From a checkpoint of a small transformer trained on Wikipedia: biases on query, key and value, a variant of Muon for these matrices.
Each number is 50 + 15 x the weight over its row's rms, rounded and kept within 0 to 99. Layers, rows and columns count from 0. The size before them is the row's rms in percent of the matrix's.

# layer 4 MLP down (transposed), 384x64, rms 0.096, rows 145-251, columns 32-63
100:45 54 88 55 57 54 61 78 33 58 44 61 54 47 66 76 68 40 58 37 67 63 68 44 66 38 61 39 37 34 58 33
101:28 43 39 42 65 61 59 21 55 36 62 45 65 50 30 29 53 54 60 31 39 58 41 55 55 71 28 50 69 44 33 84
088:37 43 32 60 40 37 49 19 28 61 49 34 46 59 26 51 30 40 52 51 41 39 46 34 35 21 51 58 42 41 56 51
101:86 56 59 31 28 39 28 51 45 55 40 30 45 53 40 43 34 48 81 60 60 54 21 54 44 62 32 33 58 61 26 45
104:53 59 37 71 45 49 36 54 44 69 60 50 72 40 48 25 64 56 14 60 51 48 56 80 67 31 39 50 27 34 52 40
097:25 68 35 67 52 41 36 50 58 49 36 70 56 43 54 30 69 27 21 44 33 71 46 63 36 28 63 42 73 38 45 53
099:30 70 42 62 26 36 36 52 53 28 57 26 30 33 78 73 69 71 25 57 40 46 66 69 54 28 44 42 49 70 65 30
099:51 36 42 45 62 53 57 49 52 43 59 51 50 29 50 27 25 32 66 35 59 66 40 49 73 43 65 35 27 37 48 68
103:50 75 85 54 55 44 53 70 31 39 78 50 39 57 77 48 61 47 32 48 59 71 63 59 30 35 92 53 46 37 52 72
100:77 34 52 42 63 58 50 61 43 64 53 51 80 48 50 60 51 57 38 46 57 43 50 46 49 50 53 46 18 50 44 30
090:40 46 40 45 80 53 67 53 34 74 65 38 46 16 28 45 86 59 30 54 48 76 59 37 55 56 30 44 52 37 64 44
097:49 31 28 55 51 36 41 50 65 52 39 40 81 29 21 51 48 58 41 37 43 79 76 67 53 34 65 63 72 22 41 29
112:40 31 73 59 61 62 39 57 61 68 41 66 37 56 37 43 46 45 62 44 43 45 46 60 86 64 83 26 71 49 58 68
101:71 43 44 38 56 63 54 32 46 77 69 28 64 49 38 30 58 22 58 58 48 40 45 35 67 49 33 55 27 28 50 52
094:81 70 45 23 49 50 44 33 48 54 71 51 51 66 60 62 70 69 52 39 19 62 24 58 63 51 38 57 37 36 23 20
122:78 64 36 43 59 61 56 77 50 71 44 50 29 32 47 60 66 54 39 58 48 51 61 39 62 43 43 78 72 40 18 75
114:59 51 49 66 57 31 33 32 52 59 25 47 72 58 37 46 45 81 80 58 17 12 56 62 30 62 67 54 49 51 70 45
115:17 42 53 28 55 49 73 77 47 64 12 44 43 64 67 44 54 63 56 56 47 55 45 44 54 43 33 54 78 49 61 53
095:78 59 68 38 37 36 75 37 52 32 35 68 53 48 61 76 54 51 71 33 50 28 23 70 27 52 57 61 38 43 37 47
106:53 55 54 54 26 28 55 44 61 09 43 46 35 45 54 44 70 63 47 86 58 50 58 50 46 74 50 36 86 39 35 44
104:36 59 48 42 60 41 49 44 36 74 49 58 57 43 31 50 76 49 37 43 51 64 47 78 41 49 41 81 30 63 48 65
105:25 31 64 68 58 62 63 54 19 75 52 52 60 64 43 55 55 35 36 58 66 45 63 91 36 65 42 52 40 73 63 49
112:47 51 49 61 36 58 40 51 93 60 55 47 68 42 58 37 44 28 53 42 44 65 59 40 59 40 21 38 66 43 68 62
102:62 78 37 30 64 37 42 53 56 76 71 56 63 69 45 75 66 54 76 60 49 46 78 72 48 34 46 57 52 41 29 55
107:43 66 55 28 49 48 42 41 25 49 41 51 46 53 20 41 42 40 48 44 53 58 49 38 71 59 55 43 44 35 39 69
100:33 43 42 68 60 24 32 53 77 63 52 28 42 35 47 57 36 51 47 48 61 27 53 44 44 63 57 41 80 41 68 69
101:43 51 50 18 47 38 38 66 63 33 39 64 41 43 51 67 29 29 46 82 59 75 51 47 40 40 50 61 76 27 37 73
085:81 62 48 41 42 76 32 33 36 44 54 41 69 56 29 37 41 62 33 46 63 33 63 40 29 70 64 52 81 69 62 57
089:48 56 78 48 38 44 63 53 45 46 70 42 24 40 29 58 42 58 48 47 63 70 54 64 43 65 47 36 33 54 40 41
102:60 69 61 35 55 38 43 73 29 63 27 63 56 37 81 43 57 55 48 45 65 32 29 63 41 45 51 46 54 33 57 47
115:39 44 46 68 41 55 68 82 45 26 56 31 32 56 49 56 74 53 38 53 84 73 39 22 40 62 80 53 56 57 72 48
092:44 31 45 45 63 63 46 59 19 68 53 47 26 53 48 47 52 28 34 44 46 42 78 53 31 49 70 74 50 54 18 37
098:36 25 61 37 42 62 46 55 72 38 37 34 49 46 54 35 53 61 80 43 29 73 50 29 41 69 52 64 63 38 81 48
093:65 64 53 38 34 53 43 41 63 47 50 34 46 68 67 63 30 40 64 61 37 46 56 61 42 57 71 47 55 26 62 73
098:45 71 68 27 39 57 47 69 60 56 42 29 67 40 45 45 41 57 67 31 56 62 62 44 57 64 58 47 73 30 53 60
106:25 68 58 35 44 48 46 78 40 34 54 49 46 43 34 43 51 38 45 67 53 85 61 72 67 67 51 32 45 61 46 17
098:54 45 58 61 66 42 39 69 40 34 37 37 30 58 73 57 71 61 30 64 52 61 28 69 41 50 61 40 37 50 68 25
088:32 67 05 60 57 55 70 36 40 51 47 43 63 74 51 39 50 56 20 57 69 79 57 49 51 48 69 51 79 28 50 63
096:35 56 48 51 30 41 56 35 63 54 48 55 35 57 83 41 47 64 48 51 34 45 31 52 36 75 54 33 81 47 64 34
094:43 30 65 72 54 78 71 43 57 76 47 35 40 00 29 78 57 51 44 47 51 41 53 45 41 47 44 55 66 53 47 56
092:52 36 32 35 67 22 36 39 52 32 31 50 47 58 32 47 53 29 68 54 53 66 66 13 54 61 68 33 39 34 52 68
099:46 79 60 53 53 48 22 50 31 42 16 51 51 42 47 48 62 63 30 50 60 62 62 51 37 35 30 35 74 34 61 43
116:35 56 41 69 70 56 72 67 41 53 48 43 65 59 44 51 53 56 72 99 63 61 52 53 47 07 42 27 67 30 49 43
100:54 42 31 65 43 35 23 53 44 64 29 18 59 57 60 61 80 64 43 35 50 33 44 41 49 26 59 60 26 74 55 36
098:47 46 72 63 66 18 64 71 39 40 78 45 55 49 29 43 51 54 44 71 49 56 81 55 59 50 70 40 36 41 42 64
130:25 44 13 37 66 54 66 45 37 74 23 69 27 36 34 64 32 46 36 16 38 54 57 61 68 42 39 58 39 50 60 48
094:61 31 61 43 45 43 54 50 39 62 67 11 47 36 36 54 70 47 26 46 47 62 62 40 57 55 30 37 46 61 63 54
102:38 20 50 77 34 29 48 34 30 63 56 43 41 51 22 29 26 46 56 30 57 29 44 57 48 43 48 46 60 40 42 71
075:62 36 62 51 41 51 62 39 34 42 46 65 23 70 74 36 57 52 76 39 50 54 36 82 71 57 27 51 28 48 52 61
087:43 45 21 55 35 20 49 18 53 60 67 41 57 36 59 39 44 61 39 45 55 54 44 68 42 56 39 48 79 41 55 52
102:24 56 44 68 82 38 67 66 60 61 20 40 59 49 38 62 46 38 71 72 45 46 56 51 39 73 32 45 45 55 39 51
106:41 34 63 61 45 62 74 46 45 44 46 49 75 44 47 59 59 83 78 25 64 43 41 37 63 76 48 48 21 48 53 70
106:75 53 65 50 69 54 38 58 51 66 73 55 32 45 23 46 72 80 58 22 38 26 64 44 25 61 66 56 47 51 66 46
116:39 39 69 68 65 59 50 64 31 51 52 59 52 67 47 79 54 53 60 40 51 57 35 71 49 30 58 04 37 46 34 37
105:26 68 99 56 49 19 07 50 54 49 68 56 55 49 27 57 67 69 60 47 38 56 42 56 70 42 48 47 39 34 51 36
093:69 52 49 55 65 86 57 68 33 45 75 49 53 54 55 58 59 49 70 31 50 46 38 34 33 56 43 40 34 53 50 60
093:72 39 38 65 34 45 41 61 79 48 44 59 41 29 65 38 37 74 48 57 75 44 59 37 34 36 78 48 34 68 59 58
095:76 51 46 66 66 74 37 78 53 58 40 35 17 29 31 35 51 51 43 39 66 60 56 37 55 43 67 57 51 50 62 57
098:26 49 39 47 45 30 81 34 33 26 50 27 25 54 34 45 70 38 42 46 59 59 64 51 57 52 60 61 54 33 44 67
093:68 57 40 72 56 52 20 59 68 50 59 75 16 42 45 58 48 53 59 37 75 58 26 61 35 63 56 20 53 62 52 71
102:45 56 59 57 31 30 25 51 58 65 20 64 62 69 48 41 45 58 29 45 58 29 44 43 43 50 47 47 60 49 76 53
080:53 46 39 25 28 14 38 50 47 67 43 34 65 64 38 57 47 47 44 51 52 58 28 78 35 29 19 53 55 48 28 49
090:60 50 52 54 41 58 62 88 27 72 67 59 50 67 24 40 48 55 67 67 58 68 50 55 50 55 64 53 45 00 35 39
091:38 21 60 54 26 72 65 56 48 48 25 49 65 48 38 43 33 53 48 41 62 51 34 82 59 51 21 14 66 31 71 39
084:37 79 34 60 57 42 35 35 56 35 55 53 55 45 47 55 41 53 53 50 50 20 53 68 53 49 54 39 53 26 57 83
109:42 36 48 72 48 36 60 55 45 56 52 55 17 43 61 62 41 50 55 33 39 45 29 61 67 63 37 41 66 48 54 69
085:80 56 73 52 75 59 65 36 50 18 46 46 51 52 55 55 65 41 38 59 51 51 57 47 46 49 56 59 51 42 45 71
106:64 43 46 57 51 64 34 38 65 66 46 20 30 43 45 53 25 24 54 35 47 31 48 56 61 62 56 50 54 36 46 62
087:44 34 27 61 50 63 45 54 59 37 34 38 38 65 49 60 21 69 47 62 37 76 57 39 58 49 55 46 40 45 47 92
102:27 33 46 53 43 28 49 52 27 54 34 51 54 59 63 46 69 35 48 61 24 31 36 63 96 73 32 33 67 42 50 43
097:46 31 17 65 56 77 89 42 59 51 42 30 54 68 54 59 29 57 56 54 59 46 67 62 49 39 51 71 66 42 51 13
104:52 62 50 48 26 56 52 33 76 66 46 66 65 48 44 61 43 38 61 69 47 45 75 38 36 00 52 50 46 44 47 49
096:56 36 67 80 52 33 59 58 51 66 28 30 43 23 55 48 73 64 67 57 37 51 46 56 43 77 54 45 33 38 74 46
092:61 60 54 50 29 39 82 50 63 46 76 38 54 59 34 41 35 73 42 63 50 72 31 30 45 59 68 28 71 40 33 44
096:75 42 50 67 31 57 60 44 28 42 43 51 36 61 35 34 25 60 47 70 48 40 53 31 50 56 60 62 31 69 67 83
104:52 44 74 36 37 66 30 42 53 52 28 53 68 48 76 17 47 48 60 32 58 91 67 65 66 46 48 45 52 44 91 68
104:72 60 36 27 05 41 71 70 39 53 60 36 47 53 51 49 57 59 36 70 50 53 48 50 35 69 64 67 50 48 38 36
110:46 47 82 46 46 34 76 73 19 31 27 35 41 44 47 65 51 50 64 49 56 65 44 61 38 65 66 51 48 48 32 41
088:52 22 69 60 42 69 50 82 74 50 57 41 59 33 36 58 50 66 60 22 43 77 60 56 35 65 58 43 48 60 32 45
106:51 59 45 38 30 49 48 51 42 28 36 36 72 57 58 35 68 73 50 54 42 45 71 27 20 73 63 65 23 53 50 82
088:59 41 68 59 48 56 59 53 55 41 67 26 36 70 26 51 29 30 16 60 60 39 84 29 31 46 63 48 64 52 27 66
093:60 52 42 71 62 55 33 66 52 81 79 28 68 37 40 42 67 68 80 11 42 41 66 59 51 54 62 44 51 30 59 56
079:42 47 52 53 32 35 07 23 44 53 64 39 53 74 35 54 52 50 29 58 38 72 52 45 37 73 30 48 43 76 44 77
120:71 54 51 47 64 38 52 41 80 53 56 39 53 27 53 69 38 59 72 66 33 65 53 66 60 33 51 44 66 39 28 42
103:41 76 55 65 63 43 27 36 47 35 63 31 20 28 43 66 57 88 49 47 62 36 47 56 46 76 29 29 42 37 73 72
107:40 37 48 51 48 46 32 61 49 37 39 37 36 58 70 66 41 56 68 25 59 69 71 41 63 69 59 48 63 37 82 56
110:53 38 58 41 56 16 31 67 33 54 71 61 30 41 50 72 26 65 43 36 53 65 51 76 81 42 57 49 55 48 29 53
098:41 55 49 69 55 57 53 35 24 55 57 64 71 57 62 21 62 53 66 36 42 56 66 59 53 53 15 70 41 56 43 58
126:60 55 52 42 21 67 46 86 60 67 33 88 57 27 59 41 25 61 61 33 45 55 44 61 31 46 43 43 44 58 44 38
097:67 16 77 70 71 63 56 69 15 36 59 46 41 45 34 63 54 38 55 51 50 64 60 45 48 53 70 44 52 22 52 56
093:56 53 59 71 63 64 19 33 40 47 52 24 38 55 49 53 61 40 52 41 63 38 50 43 59 60 50 45 35 57 39 33
093:62 48 42 50 67 33 68 40 62 19 51 55 26 29 50 80 65 54 68 85 68 43 27 36 46 38 51 67 54 31 39 65
106:73 57 51 25 86 80 49 45 33 57 29 42 58 46 34 48 39 68 36 39 48 47 41 33 61 36 49 60 62 89 47 61
110:39 55 54 55 43 44 43 30 58 51 59 64 83 48 53 26 71 66 30 58 19 40 77 23 48 40 84 63 55 28 62 34
118:56 53 39 45 25 45 68 64 33 51 43 48 43 39 85 64 41 21 53 61 63 32 64 70 32 52 40 70 40 49 57 42
102:50 39 70 47 25 55 28 93 63 67 40 48 58 63 54 76 57 51 42 41 55 59 71 41 58 49 35 55 38 70 51 59
087:62 36 30 27 54 66 61 67 37 62 71 53 44 22 56 51 45 46 67 32 73 55 49 52 52 31 42 76 47 31 29 56
094:50 62 45 88 75 24 76 42 47 35 32 44 37 66 47 71 41 61 61 37 63 59 40 65 55 42 49 46 51 60 71 50
086:71 51 45 72 49 47 44 70 23 51 52 46 66 60 50 53 61 64 53 55 47 67 85 57 52 50 51 73 61 75 22 29
116:73 51 53 44 51 65 62 68 37 56 49 53 20 57 29 71 44 26 30 74 25 53 43 39 62 58 72 51 57 50 70 54
090:53 56 66 74 52 41 73 60 47 57 55 25 34 58 39 46 66 42 64 61 47 39 41 61 47 40 75 43 34 30 29 40
102:59 66 41 53 80 39 58 45 57 47 80 52 51 34 27 60 57 34 77 77 49 34 54 57 39 60 70 43 66 41 51 43
100:62 43 32 49 59 42 71 50 47 57 90 63 63 44 65 51 67 69 61 42 67 28 50 49 62 17 61 58 57 26 67 52
092:51 59 36 31 60 46 37 42 57 36 40 29 69 53 87 44 36 42 45 38 70 50 32 53 29 45 63 43 46 18 67 64
108:41 27 46 63 11 40 42 75 51 71 78 64 57 58 53 69 51 30 82 52 59 50 57 53 48 54 49 64 50 45 56 50
082:46 36 48 59 50 60 47 47 78 44 68 44 30 33 84 68 49 51 24 52 47 52 55 42 44 06 58 46 39 18 57 45
119:34 50 59 49 57 49 69 69 53 51 68 51 63 20 53 44 35 61 75 49 35 46 52 62 70 18 61 47 54 27 63 49
# layer 4 MLP up, 384x64, rms 0.258, rows 146-252, columns 32-63
101:54 54 69 40 53 86 58 72 53 55 34 40 36 57 23 52 54 43 21 44 57 51 60 52 57 09 48 37 42 64 69 42
102:49 66 54 42 58 26 42 62 60 22 42 44 70 22 46 56 63 29 53 81 40 54 48 80 44 50 42 27 73 31 43 40
104:21 45 20 61 83 71 61 45 66 52 45 66 71 60 62 42 84 65 54 33 27 24 59 44 53 62 58 34 38 42 52 41
104:55 29 72 28 72 49 48 34 44 21 15 40 58 64 66 58 43 34 78 39 56 41 63 51 43 74 62 43 71 51 40 65
107:37 43 31 38 63 42 62 24 23 65 41 58 58 38 83 53 45 42 54 69 56 22 44 55 53 69 54 66 51 48 58 47
092:68 22 45 33 77 23 57 46 64 53 45 38 47 48 60 36 54 37 69 62 39 47 38 33 51 62 54 54 35 73 57 61
103:78 79 75 26 45 43 53 34 56 42 38 51 55 57 43 51 60 61 34 41 57 43 70 57 24 69 49 36 51 50 67 47
106:40 16 35 45 55 62 49 26 68 46 50 57 40 63 46 63 45 46 68 42 56 48 20 28 62 66 24 45 50 78 50 31
098:37 56 58 53 67 33 68 36 52 16 33 26 38 61 50 32 45 56 74 45 28 79 57 52 47 76 41 51 29 55 37 73
091:56 78 45 71 47 34 20 32 89 42 44 54 51 34 64 59 18 55 62 61 68 35 59 46 37 12 66 70 45 45 32 73
097:49 82 68 77 45 49 34 43 51 74 55 29 46 46 69 69 64 21 62 38 27 41 45 64 53 65 42 59 60 70 66 35
108:54 81 38 28 63 51 48 40 44 64 58 60 54 28 43 38 67 52 54 35 65 64 66 28 25 31 28 83 44 51 50 62
104:32 44 50 53 78 38 45 42 52 61 00 34 49 46 44 41 44 64 35 27 43 47 73 64 46 36 68 58 54 75 77 42
097:39 55 55 71 70 52 17 43 56 56 40 55 53 65 69 64 22 43 58 60 64 09 71 47 26 44 71 52 80 71 41 49
104:35 45 51 64 78 63 42 57 38 49 67 47 64 71 41 55 47 46 35 38 64 33 46 24 50 48 31 74 73 45 52 51
104:58 51 53 39 64 44 75 35 39 25 58 17 61 53 22 69 49 58 68 49 71 37 59 77 79 39 46 43 64 45 38 64
103:50 22 32 43 67 31 41 39 60 49 26 37 44 48 51 78 61 24 83 61 49 42 31 39 55 53 32 54 32 55 73 51
100:77 19 61 57 41 51 49 35 46 47 63 49 46 28 26 26 47 30 26 63 41 41 45 58 63 38 34 38 68 47 77 43
097:75 45 59 40 68 61 45 71 56 68 57 38 97 53 35 51 41 74 43 36 52 66 48 65 41 42 51 39 47 64 66 49
095:24 66 55 64 85 61 47 51 63 38 52 64 35 71 55 36 45 48 52 39 51 52 37 50 57 42 41 41 50 55 37 33
107:34 49 56 35 30 55 51 41 60 72 52 57 71 53 55 27 29 49 66 39 74 52 54 44 67 61 44 68 20 47 36 90
100:29 42 41 85 50 35 42 55 60 41 27 40 38 57 52 53 59 60 49 54 43 44 45 55 72 44 45 52 45 65 65 71
101:54 56 35 73 58 62 69 34 64 51 48 52 34 44 41 49 48 19 52 43 53 93 43 68 58 47 48 32 53 88 60 53
096:63 67 46 69 62 55 30 37 56 48 48 61 79 44 41 45 53 50 80 57 41 40 64 41 43 51 57 52 55 48 35 43
109:52 44 20 37 45 45 53 56 58 39 54 58 60 45 45 52 70 41 95 63 57 49 43 46 59 39 49 44 44 40 43 30
095:30 27 53 73 59 45 33 38 63 48 47 42 65 45 42 63 58 48 83 40 63 48 26 48 72 43 42 36 23 79 59 59
100:23 53 59 34 60 29 46 65 80 53 37 61 45 57 56 44 60 25 50 79 52 69 40 64 49 31 66 41 48 51 12 47
089:55 65 40 68 49 60 55 61 60 39 30 78 47 48 46 43 46 51 31 60 65 56 57 45 55 67 48 57 48 62 66 62
093:50 42 78 54 46 22 42 51 95 41 53 76 38 60 51 61 44 27 58 31 53 50 31 39 61 48 44 51 37 65 77 42
104:37 56 78 58 51 31 52 53 47 49 51 43 55 33 64 32 34 46 50 44 52 28 73 58 48 40 41 43 47 44 52 28
104:52 73 20 43 47 37 74 20 66 53 58 39 45 30 46 18 31 63 29 67 63 52 34 49 64 60 39 53 55 61 54 50
101:60 53 54 44 67 72 43 36 55 62 45 36 63 69 57 35 38 33 41 56 44 39 36 71 63 34 46 41 42 56 33 48
097:35 38 53 52 69 50 60 46 40 33 31 54 59 36 35 60 83 39 75 54 63 73 58 42 60 39 47 32 44 54 60 36
099:39 36 21 60 46 60 55 18 44 30 46 55 46 53 70 23 28 24 61 75 52 41 27 38 53 43 56 32 18 74 44 40
096:49 56 36 84 80 69 66 21 59 50 62 51 62 61 57 40 30 62 20 24 53 35 38 37 47 57 42 34 36 35 49 68
100:89 43 59 54 61 73 60 53 63 51 53 47 57 50 45 68 34 46 80 44 80 27 29 57 61 58 36 55 43 71 49 67
087:74 61 79 80 43 50 48 51 61 35 42 55 35 51 46 60 49 74 44 51 59 44 58 73 45 44 28 72 44 60 40 34
101:49 48 49 44 57 56 49 33 57 70 26 46 50 62 70 74 81 39 66 59 37 31 61 32 57 61 71 55 36 42 80 31
094:66 58 39 37 57 45 58 69 78 29 49 58 49 68 69 09 35 51 44 30 49 27 35 72 43 53 36 35 49 86 46 55
104:37 64 62 47 67 51 50 53 74 47 63 55 37 13 31 73 57 52 34 30 74 41 37 63 38 63 41 35 77 52 63 34
097:39 33 61 63 45 66 49 44 81 64 49 49 60 46 81 55 32 56 66 46 75 48 49 40 54 81 53 51 57 71 42 40
093:37 64 28 37 54 42 53 40 54 42 23 37 44 49 51 55 78 62 73 34 40 71 64 47 63 51 49 48 60 67 77 30
086:53 58 49 34 60 75 84 45 48 52 73 58 41 42 59 37 17 28 57 47 65 27 36 75 40 76 58 65 55 48 32 53
094:63 64 30 58 52 91 29 33 51 63 33 40 53 24 63 77 49 51 55 39 38 71 30 59 28 44 35 41 47 58 36 54
101:27 48 59 63 44 79 41 58 52 63 43 41 79 57 30 47 45 25 32 48 39 57 24 54 77 32 43 46 56 50 72 80
100:42 62 32 68 50 70 65 55 54 30 20 77 42 60 42 48 29 33 40 45 24 32 39 32 50 65 33 23 54 67 62 53
112:55 54 41 43 31 78 51 78 62 42 46 52 21 55 27 49 42 57 47 38 34 37 48 68 81 22 61 44 73 30 50 68
086:43 52 55 28 76 22 47 56 66 37 43 55 38 35 58 29 81 69 42 70 50 62 70 40 37 19 60 42 36 58 32 62
092:62 73 71 44 58 47 52 63 80 31 34 46 58 42 73 80 65 56 69 41 37 55 76 48 11 61 62 55 42 61 44 74
106:47 41 68 66 77 85 23 58 38 71 61 49 58 60 33 21 81 27 37 54 52 63 58 74 62 46 34 33 60 40 59 29
107:65 66 41 37 38 50 28 62 56 67 44 43 32 65 31 30 61 46 07 37 29 56 47 62 39 39 42 68 69 41 68 36
092:24 56 32 23 60 52 35 58 49 37 25 49 67 69 61 30 70 49 63 42 34 50 53 75 67 62 50 45 31 47 52 43
107:51 42 50 34 46 66 29 69 52 50 40 38 42 58 62 20 57 63 26 78 49 23 45 53 70 37 59 36 55 41 43 66
099:69 38 55 59 76 73 51 28 49 50 58 52 40 42 73 54 41 35 70 46 34 50 66 43 50 73 54 26 57 60 63 44
094:30 36 66 40 60 32 23 63 43 59 21 55 55 55 57 68 58 24 31 65 62 79 44 44 50 47 39 84 60 37 43 42
098:41 57 54 38 69 50 62 29 42 60 15 37 43 70 62 42 72 37 53 53 23 49 33 71 38 65 51 53 54 22 36 38
099:30 64 37 62 24 11 77 34 59 22 54 41 73 59 59 63 37 38 53 55 29 69 78 57 34 59 61 47 55 68 46 60
090:60 53 71 48 64 40 47 51 62 66 52 88 82 40 43 53 27 35 52 92 16 61 70 38 63 53 34 39 45 61 42 61
104:44 49 48 43 71 65 58 31 34 66 22 42 62 82 80 21 50 70 36 64 32 65 42 52 69 40 53 51 54 47 40 26
103:36 60 51 61 70 47 27 34 50 44 65 55 61 39 37 67 77 40 63 41 65 43 16 58 35 46 31 48 26 24 33 52
098:35 58 45 53 68 70 59 53 72 30 67 80 66 34 71 43 72 55 84 46 62 53 52 54 45 68 64 42 66 61 77 33
104:47 38 55 54 61 47 29 41 69 40 39 58 59 45 60 35 58 36 44 18 60 30 31 72 43 40 59 50 49 95 71 62
092:70 79 61 46 52 54 66 62 77 53 69 79 50 62 39 37 58 67 47 41 51 49 65 39 60 39 56 53 30 83 43 66
094:41 48 54 32 58 42 41 44 43 60 46 35 70 67 58 59 62 53 66 54 66 65 71 46 53 57 73 42 39 61 48 14
108:71 13 40 47 54 31 47 21 58 37 61 53 29 36 55 51 28 44 46 37 48 49 73 56 83 22 61 64 40 62 64 55
100:47 66 26 64 76 54 29 51 48 66 50 67 47 49 67 21 40 82 66 34 43 62 35 49 54 32 55 64 58 53 64 32
101:52 48 55 88 66 73 27 54 67 61 22 43 53 37 21 41 50 37 72 61 48 70 50 79 63 53 39 53 68 51 76 40
088:40 48 82 58 49 29 61 37 54 34 33 65 42 57 57 15 55 44 39 56 47 33 39 55 18 76 50 67 41 62 54 33
095:66 66 63 51 65 94 57 43 61 52 50 59 78 46 34 47 45 55 38 54 50 67 63 71 55 36 49 55 42 25 64 46
107:39 79 60 47 42 50 53 32 24 45 36 43 43 36 35 63 48 55 80 35 14 57 72 82 47 35 46 47 51 50 54 56
107:38 74 31 54 34 51 40 74 46 48 61 53 65 64 55 24 42 67 44 59 23 74 71 45 41 32 32 23 44 57 45 58
106:66 67 47 20 74 34 69 36 44 60 49 52 62 32 28 46 37 33 56 52 45 50 66 48 73 57 32 39 53 31 59 47
086:29 41 49 52 55 59 58 71 67 62 62 72 60 48 55 43 44 26 63 27 42 45 67 51 41 55 60 63 28 71 72 68
101:31 38 15 41 50 00 36 32 50 43 39 51 47 42 58 26 70 66 27 56 33 45 46 78 39 70 41 50 58 27 29 51
106:55 60 53 39 48 39 60 40 73 20 41 54 49 88 46 65 44 47 56 58 47 28 33 46 33 66 50 74 77 43 34 53
105:56 72 66 36 66 56 54 34 51 45 27 67 55 41 55 73 33 22 50 33 36 60 69 76 29 20 53 11 57 65 78 49
097:49 47 77 50 75 49 36 51 64 30 48 64 43 40 36 53 53 62 27 70 61 37 60 32 48 38 27 49 40 54 45 44
099:60 59 49 46 58 40 60 51 44 65 39 71 30 59 41 44 50 56 53 86 45 60 42 62 75 46 61 50 62 44 75 50
120:56 42 63 26 63 57 52 45 35 58 38 52 62 63 48 49 10 42 26 46 48 68 40 69 70 30 47 50 50 39 59 24
091:31 23 41 51 58 39 28 35 54 58 51 55 51 48 46 46 63 58 72 46 45 39 19 58 47 64 42 53 33 52 76 54
097:52 53 60 52 30 58 43 23 41 84 21 61 29 64 72 49 41 35 56 35 43 65 50 31 43 35 61 51 47 83 38 49
089:54 60 44 41 69 47 76 69 65 44 28 40 14 34 44 40 54 66 74 64 36 30 27 66 50 25 61 31 48 48 37 21
102:53 54 26 47 87 73 49 35 31 33 40 36 79 84 40 54 64 67 53 34 43 65 40 60 66 29 52 68 35 49 48 64
102:38 42 24 26 51 63 62 53 46 47 35 31 70 54 48 33 61 47 74 57 17 77 44 66 58 46 55 74 59 61 30 34
108:58 57 38 42 40 80 50 64 46 48 36 47 63 62 40 35 49 55 31 83 31 39 35 67 34 46 42 41 42 66 34 64
096:57 61 47 43 58 63 64 67 53 19 49 34 67 62 60 69 67 32 53 69 35 26 69 64 35 88 41 37 78 47 68 29
105:54 25 63 43 45 25 30 28 76 39 54 52 66 68 42 45 37 23 44 58 61 46 71 49 50 64 75 57 63 38 62 44
108:37 49 33 45 68 22 67 28 40 39 76 66 50 86 48 74 46 39 60 49 49 40 53 41 33 43 26 57 60 37 32 52
095:56 47 47 31 50 43 57 31 46 61 57 70 38 42 67 45 57 78 33 26 73 29 36 32 43 41 45 53 31 74 52 42
100:45 45 30 71 47 53 48 60 73 68 69 35 58 27 45 47 69 33 30 61 36 58 42 48 63 56 65 65 99 71 72 56
098:26 34 37 60 29 20 36 33 64 79 52 30 65 60 35 18 52 59 69 44 75 56 57 57 77 59 26 75 41 35 62 61
103:49 34 56 61 50 18 88 45 44 50 40 55 12 55 31 44 43 63 41 61 55 39 43 71 64 45 23 37 54 36 74 62
107:85 56 57 32 67 56 24 76 62 35 51 30 35 56 41 67 51 36 60 33 59 54 38 79 59 55 16 76 46 71 59 65
109:35 68 46 57 45 65 18 25 57 59 45 32 54 40 35 48 49 75 38 37 43 66 51 59 53 51 47 28 61 50 33 40
096:57 51 47 83 66 45 66 50 52 40 59 59 55 44 35 43 27 43 55 51 48 30 48 51 54 88 77 56 44 74 45 79
085:54 62 43 36 79 51 30 63 20 38 68 61 43 60 49 38 50 37 43 47 39 55 47 39 20 39 56 29 78 47 40 43
106:48 23 48 60 40 41 30 46 66 62 47 51 75 59 60 35 43 18 17 55 41 30 46 38 33 40 45 37 65 31 55 49
092:38 26 43 44 72 71 57 39 32 40 51 76 33 48 46 40 34 50 58 23 51 49 30 51 51 48 44 47 69 63 87 34
108:38 46 29 65 44 30 44 52 62 29 29 48 58 45 94 24 40 65 78 47 69 14 38 51 45 33 60 56 67 54 41 48
104:39 50 35 42 25 52 75 29 41 33 32 61 52 41 45 31 44 59 35 24 63 47 51 45 59 51 47 81 40 71 60 53
102:54 47 61 70 76 47 58 44 43 46 44 67 14 19 56 50 63 66 49 36 56 32 42 69 52 46 31 40 38 38 79 76
101:27 40 55 50 52 50 21 42 43 52 19 39 61 77 59 45 60 59 41 61 31 60 51 46 29 47 65 63 55 60 40 35
101:24 30 64 45 55 34 68 33 37 33 45 58 50 47 46 55 59 53 57 53 45 45 49 43 47 46 46 47 56 76 36 46
108:52 73 49 33 26 59 87 27 72 56 35 48 41 53 60 54 60 26 50 47 57 45 38 84 47 49 49 27 68 35 55 54
101:38 74 44 36 34 57 46 36 21 63 50 73 60 46 21 23 23 26 58 24 35 40 62 52 57 66 23 59 20 62 48 71
102:54 44 23 32 71 65 39 47 46 29 15 37 30 64 53 40 76 68 53 52 30 67 56 43 66 63 49 48 41 51 21 36
083:49 68 60 67 62 63 41 89 44 29 42 54 41 45 56 66 60 23 66 61 78 49 31 56 39 45 64 64 44 57 64 62